config.yaml
n_layer: 17
d_model: 256
n_head: 2
n_kv_head: 2
head_dim: 128
d_mlp: 1024
vocab_size: 2048
activation: "tanh_gelu"
norm: "layernorm"
norm_place: "pre"
norm_eps: 1e-05
positions: "learned"
qk_norm: false
attn_scale: 0.0884
bias: "all"
tie_embeddings: true
parallel_block: false
init: "normal"
init_std_qkv: 0.0151
init_std_o: 0.00259
init_std_up: 0.0151
init_std_down: 0.00259
optimizer: "ademamix"
lr: 0.000437
beta1: 0.9
weight_decay: 0.34
lr_head: 0.00498
grad_clip: 1.0
warmup_steps: 355
schedule: "wsd"
decay_fraction: 0.801
decay_shape: "linear"
final_lr_fraction: 0.0
batch_tokens: 32768
seq_len: 256
doc_mask: true
train_tokens: 243300000
steps: 7425
dataset: "wikipedia_en"
Each number is 128 + 24 x the weight over the matrix's rms, rounded and kept within 0 to 255. Layers, rows and columns count from 0. Numbers have three digits each.

# up: layer 2 MLP up, 1024x256, rms 0.0493, rows 939-1022, columns 128-159
# down: layer 2 MLP down (transposed), 1024x256, rms 0.0291, rows 939-1022, columns 128-159
up939:135130132128132124124127129129129122146135125122130125130128132132136116123135127127128135134131
down939:123126131124132132121130125126124130130124121127133128133132125130124128121127129131126127127128
up940:108113089040163127136135121186131092146118121169156128109113152123105123187154132178107122122106
down940:120128107143164138122124128135145163144079114105137114152138116143143137127100093140108122138142
up941:105144099090131122095120102091120115118136165145166153116115118108137155115154111119108119133114
down941:111123102113112130123142124085073154118137126080118107133137126156100119101146135125149142116119
up942:142115116131133130115097164098103137126121158162111145135115149070152126143168093162124133094151
down942:112136123132128079141141145162140128128118141112143139140111137102119136082116110141141114129114
up943:167147083080129128122111131153105137142095147164116127125115158118162081122151143172135115117125
down943:092142157134127160107146151118129174104102133135140153163069097131109122063124080150150095086182
up944:145134133082138123119136100129140102148123100115180122111136173086116110113114086154145119139136
down944:138147132156138148130107126120099146129151128132148123139116130140151115144160097118124146160131
up945:126129125128124129125124121134127127137124132123119135131127121129118129138135133124135126128129
down945:127129132128127128130131130133125128123129131136125126130129131127129130130132130131123129125126
up946:150142093125168150142078107175149126133134105163125154117109131125099114155082130116154126145175
down946:121135100139129117105123143172129148159159123129121112094117157139104139132142160132134145108095
up947:131134138144126147167127131183153117105126082138151128141134118120102122178079129114121136112145
down947:185120122123146100107133138179123113169131128117142120144177103121139135105147126144112143192122
up948:140127124110133119138087157082118074120116119130113161177108129077124119130118116130138110114123
down948:117141152098127135123107118126117129120142071143115148076138092138141163097126102113127119173125
up949:101109087108105179092129160084138109138115142143145126155145136131125137127091126127109117142157
down949:156151137129152114130137150122139117128113107086108118150136126147130138115116116109113129163143
up950:121125134126124129124134120125118137120124127129128132143133125119113134118124132120133119127119
down950:126130125126123125126126131126126126129134132132125129126120125133133127132134135129121128135135
up951:116109101097142138085088156118183109136139111114126146155136140050127144119104117149127119159183
down951:133109083167137133126107109147162092142140124065131102161120130129173161125115145139110154096116
up952:149127091114192149151091128145150128104128140131128135146146137117122104204094134070126122122138
down952:094092148087131185112138087154142161110087182134146092166103116110130143141106104103172115125134
up953:140143142103103147105138106112128084129115113106123127148114126105128129140168124130143092119122
down953:148097123163143081131116127154142136127171140095167139138148143118090125161114129100100160103080
up954:074094091144089105131109100119116124112151069161106143111132160099110123120114122143134108059112
down954:149155097071148146128137130137177155173145091138127135132159119210111153150135100053165163152117
up955:133133100079158157165080105126137097145124109158145169146153153109131119172092123116129104135096
down955:092144104094152183165125111140147129156130144121115112106103107112105123107113126115134137091109
up956:154108105134127158149164095130120133135084117153118135113120130141135118142135147176123107073163
down956:135115122102110136137112106111132104115091093124083120135104107186144109082163158099125110115143
up957:134133125133125132126130118126126116132137121133125122131150125129122134129125122128134131128132
down957:126134129130126131130129129129125132124122126130132131131119124130128120129133135131127127130134
up958:124145088108112112169121127184143120113130128143110127119161134117135121122082131125109112066124
down958:109136108088083159077121081130148118109180092148152155063157119128108142145090102135109116081157
up959:118090138103119139157154104147133132136121107144100168126146137130153155163156139144114125102100
down959:116124142117114147136129105124134103112120123148116106143129114115129119118106121156147135104134
up960:121105085133155150122105128142113101142135116142109094167182142063120113177095099103140135159160
down960:159074132126120150104106146130196112185132110120129087135180130097200122132113128147187133211118
up961:142148134084134116118117102124140138153111122192171112090064142096124127117115127148177111146110
down961:104134153097117115122092142163145152120139107112158137151144112114096151122141132095121136127106
up962:194158113104115172092111161083162104108158144103135144217120173143142127130132068125134110182106
down962:147165119079146154135151106118122135130145131096152133162128142134137141124100143154097116165173
up963:133111125109164118131108115142142086128132136114107123161132124125083124141111122139106127113098
down963:135115105115123140080124120120109129133133159177129126108138142104133140111138127125115121128155
up964:141134129117144145153129134148135116147141134132121138081143125082135113163112129123140110136143
down964:128135125138121117148111131133146129102111110155121118119118110152134125131092107123143122114112
up965:132054157133086145174124112161149129118115074150134150139144120120104152169088109093101125149097
down965:122103101124089147134129123128066103135105104089089211151123146142125113122136091112108124107119
up966:118153094095130137099107140127180144139132143117142102115134113101134112143113144087134134160134
down966:087126120123121075128120149122152102103132125080113113171108115136107144078131141152118135063101
up967:161098170122125126108134085114149098104148055141137127151136119129099135131082111083099150137082
down967:130118099103149105131116117110136124126106141112116131140121144116153122118111122116153145154119
up968:183137112097157102149139103112161142118145128167131110141154137080166135117170131143116092146115
down968:114127111110152120139137140136087115128118176136132138194120161085109128083125098170129102161074
up969:097085138152090161177146143148139101106148091169137191153094119137126154154090148120133126097116
down969:130098106116090103165115138118111081118135128165077129087199116160175126052161138153099156191111
up970:150094131153111085106128088138117097136120089162137129107079105122129133183082154101135119112121
down970:159112083128106108095121179111131125170174180168118102106144130152132123142092162103105119087162
up971:123119130124128138133131124127131124130132130132123131123130143125131131132132135126120125130131
down971:129128128128128122131129123130124130127128128129123128128130120130125130132126127131132129129126
up972:118132106090100124139062114119120136086111153141164130148115141132168115133129122108086117095155
down972:126117123106120098151118118146129152138104139108126163146121109144096153134119154101120127173108
up973:161139145121188145166111143131126137098141147157101147169136116088155105147107100109171137172145
down973:147159138231096136130105137154158153118125094091017118064139153145211132190125132154148109206113
up974:120110124129188162172121132144163140122143111190151137091125117140121141161083167122054095126124
down974:110146123134145165106126125113072108123133151127132082130134117135081142134119127106151089142115
up975:130112112130116119125130110161109121123137127121122145122157127113104138109141106132132133127135
down975:137132128135109150130124117118139142136119134133128134108112137134136131129140143130130127130137
up976:100098115140179132112142098097096089120179104124112118110115133088134123159080140128128107102119
down976:080111103124190082090188116163149163116150088117157098105149120152136179136145155103143119154112
up977:134109136101099090158118131093114131131087133159099105101090149113157118114115155163124119082091
down977:167115089114107105095138127093134173102125159104127169123128121095125132158087137126153133145155
up978:142122099126110115115081191167143138115178116158109119131159127126114118169107129096124130157141
down978:122127139152112162116119142110129127117110114143104118126115137119133115080134132109129125162141
up979:124142096117164167123128116146137135139139149132100163111126117099109117145149089102093142159105
down979:136132120117103150115109121145117125113124156099126125120116116135130152132149123160146121129146
up980:120129146167138181128146124123110091078121122097129176114165144107136124125141106108100123175108
down980:151136138144123117128098127105114114124120156132126115093137105108159116110114125124139112147092
up981:088148094109138087153087120106126142121115116147160139103133150109147124126137152109105122076119
down981:148128062158110130172129097084095153147155140094077087138106131140119141159131127149091134151097
up982:130120136103108131106104143111129120117146114132111129139136132105113142118111118124111126120134
down982:118151125141120122137144103138148124128113111135132132131115138144139128139154136124120136139132
up983:144117124106139194120115156155128086151124153141191118128136147081119092130112075116133124126145
down983:149122137136093116148113143155171123156136120114137119107164117127179113141155118149137108181110
up984:167110101089126123133114136144148102158104105140137114153124113131118110138089131139140141121141
down984:115124112146116155084126129110107159126132141116131130131130134126141119122134134114123157122130
up985:162155082119142115118120100135124118129164144137159128173140141110123091137141063097129126139119
down985:152109133112101102132133121125111162127153141143156116118129127154079101115182138108141123118085
up986:138137098128158111120132125077123124139110109105172164123134133115167134172094116125137124133179
down986:114103112132119102111142113139128146144098149095117120126155138125117125140128129138127107094099
up987:146110101081184112160155087134124121136139135129122125132139139116162106159168136171142122070090
down987:101167130113125157120155150167140108149065151090116111118143124113158125116148113108125110117118
up988:163136113091177110134138098165144131122146121197178121111135172134151112157103095112134130139154
down988:132085125181143155044195177206127125162151094085100145128150142101181146106149140131094140157161
up989:164067157127105155177138098163168115122103124152149145175158128084163134126124083125117103123155
down989:132096108136140128149113081154130119133131111158152129140091127141155143101094156152107137171134
up990:163121062142183092122144156101128127128117136135080121164094136087103097144112155122167115129135
down990:101158164128111154137134171165121161137156144113169125078140133127120141056115140130135132145113
up991:130138101112123155164052137082104115130087107204170185127127148155111123137130126132140087148177
down991:097185156163089138143089158033139124131073104107125208144082108177062148121125078167156119114149
up992:119073112171105116114119128128178053194124109151115113140118127106130148171086130086091090106126
down992:123185111100144148111091113140078095114109141145125122142117087164085171068136153088124107200140
up993:161110112140130168131116114139149050110151105136138147163138136074141119146143131112153099154134
down993:074087139120070166145149123152147124144128111113161143105100063120184133146174126129073142141125
up994:139140103074152111081118141149171132117148106130102117136118142097068122123101106128127124112147
down994:138176071113122076072174112105143165149163165113131126168147166125110150145118103152116123147086
up995:127125130125128126132124131128129131119126132124132127123129135125128127135135132131130122122125
down995:127124126125128126128122122126130127129130124125129124129130130121125125127125128129125128132129
up996:116085144130101112112118158122120123142124104158135163159129168099137117168127143160110133095087
down996:174117116133162136145113113126103158080126146151108111145109144102112110125129145109134170153105
up997:126133101101111141129162156134111096118141125122111121134130134112143112116126103158152103102087
down997:150131141127135125152148165138117089101095157107108115110121129147193127117111138106132110137121
up998:150085121125143156115073150084137105088139098134111113126127116103093135152135139085112102063076
down998:095105133104158152151100138151168067129159135180112170116121173108099149113123127142106145144122
up999:156096140130159152161153090098083114089129157150126092148158127099182104146096137074143138113132
down999:148110143108103123160125103100121082168156143076113160154158119129172121117115187143170118143159
up1000:164110081100125141145115147125166064122182116101085107218135125065112118141144162149082099116127
down1000:121114140118126104133122129138094138138134115129113142155102104112146127083180146105111130123124
up1001:144140118126136117126126174074121145120109116166158077094145124144078142147102120126113114092089
down1001:147105106136142129115115170108137107155106150132106117151115123118135148098075126110145126110145
up1002:121103094125135173154116118207108084145171106104139151107140102126165115176066147166113125099146
down1002:110136130150117137169112178135142117148117139117150104124133119091139107147111128130145148120126
up1003:104121122097106151125138133103126110130149102167122096117116133097146140136152122121115089138120
down1003:128118143131147106143172151104119128120113125097108134104137134156120166146135106135135123108114
up1004:168129147141091121153102104117137087119145071137140167135120099131066124200129109102140140153180
down1004:107120087120141126091125123126142196140098155098130177164122110067106118123155150080119118149151
up1005:159131088082169121150069164134146125103148151172136113128133135081122111157089127121149125155157
down1005:113102121139118153165163129157119117136183193099113101143142118113115145114127093131156141084069
up1006:123114100098134146133111119146128097122142107147106157152119159096131115167121163113127095093143
down1006:119111136133122139116130122149167114136129120100140137136124121096153133119098121144131133132124
up1007:125134130132133129138127126113135115133131137132120137129128140128130136136132134129126132126132
down1007:135123127130130128125132127129124131123126130127136128130133128125127129130130126130131128125130
up1008:101089134162075145149103148132157111130138061129129124109134140137107147142157136137078107084121
down1008:113071114073179156156131102156138163108135170210195114125203131102144156119131117129143077195137
up1009:092101138150090137140124140144181120152124105152121117120168114130112116129134137170142109141129
down1009:135102115118120112103100102151121160084115139146139143098105135172108137154149152085123110120134
up1010:151141120149156100116102112106091137132100133095147121112107142114118078121133113099116137122159
down1010:121095096136082155153153081091109149127108098184133135123132138134129111151130146137114125132170
up1011:127117099123153117168120149118126129104111114114177139115106167132112124174119152103126133113125
down1011:143167086104128141127114115127131146136129132105115128124146103121125153146140146137153110107129
up1012:166027129156092131109161120150141091127128080130116144124121121117134132200123112112112126147173
down1012:136122137080115155108172127099158150119117119163126137136156117151101140114117122125157110085086
up1013:118080146127145159177112140096134108107127069137138157153085112149062135142127107098091124131203
down1013:129141132103175175131166128122171156114143105135103139147095104168146089106081107112151109151187
up1014:141093097079159133135103129112182068136103109140141168127107135082160129136113095108123103115179
down1014:111118124113150118113121102131156128101148151110155152135120128126122163112123098093121132114118
up1015:118073169155100165098149140107107105094128087098116088148122121126078130167144075095143109138133
down1015:108103109138125120126131154118137146104107122151101157138135133157145113122150128120134148123157
up1016:166063104130173124134135114121097121111103123118142122093091164087146078117105136123124123098167
down1016:141126121166089118122129135099132117105158134095130128142141095134127157094109130114133122136113
up1017:070135119130170129120107110098155136159133119133134150090077134089125120126085119070162141124110
down1017:115130128145117132121164159131123145126105168084080086128077112116174117170156130105136115175135
up1018:127138115152146118146137132132140133163108140112122133086119129101143136116170123125161119152127
down1018:149125104122109158159136137165121099154110120128174072135096092106115120117130126141113117121094
up1019:145131116111154157102100153148153114139164122163112154142113122135111106122164115140097129142113
down1019:106120157111116123139150199130116117136130143147111136152081078151101108123152111174090139148160
up1020:127131140129103138116103064162134103096156089135183131139152137120134122154085118155128126144141
down1020:133151100193051168118130061157102113131148155107096040124123098147132146148166155130102137145131
up1021:109124122105112126134142136096124129115118138113133149106165121084169100134129173119140124122148
down1021:138120125172133153164137124161129136123117133141178101118118113133131091117136109116115138139129
up1022:150150109096144154134101165094153102112129128129161126151083153095072138146117107126153142144113
down1022:122124103168088128099107151198127123137143132120165129138142132100165144104118146124115136164138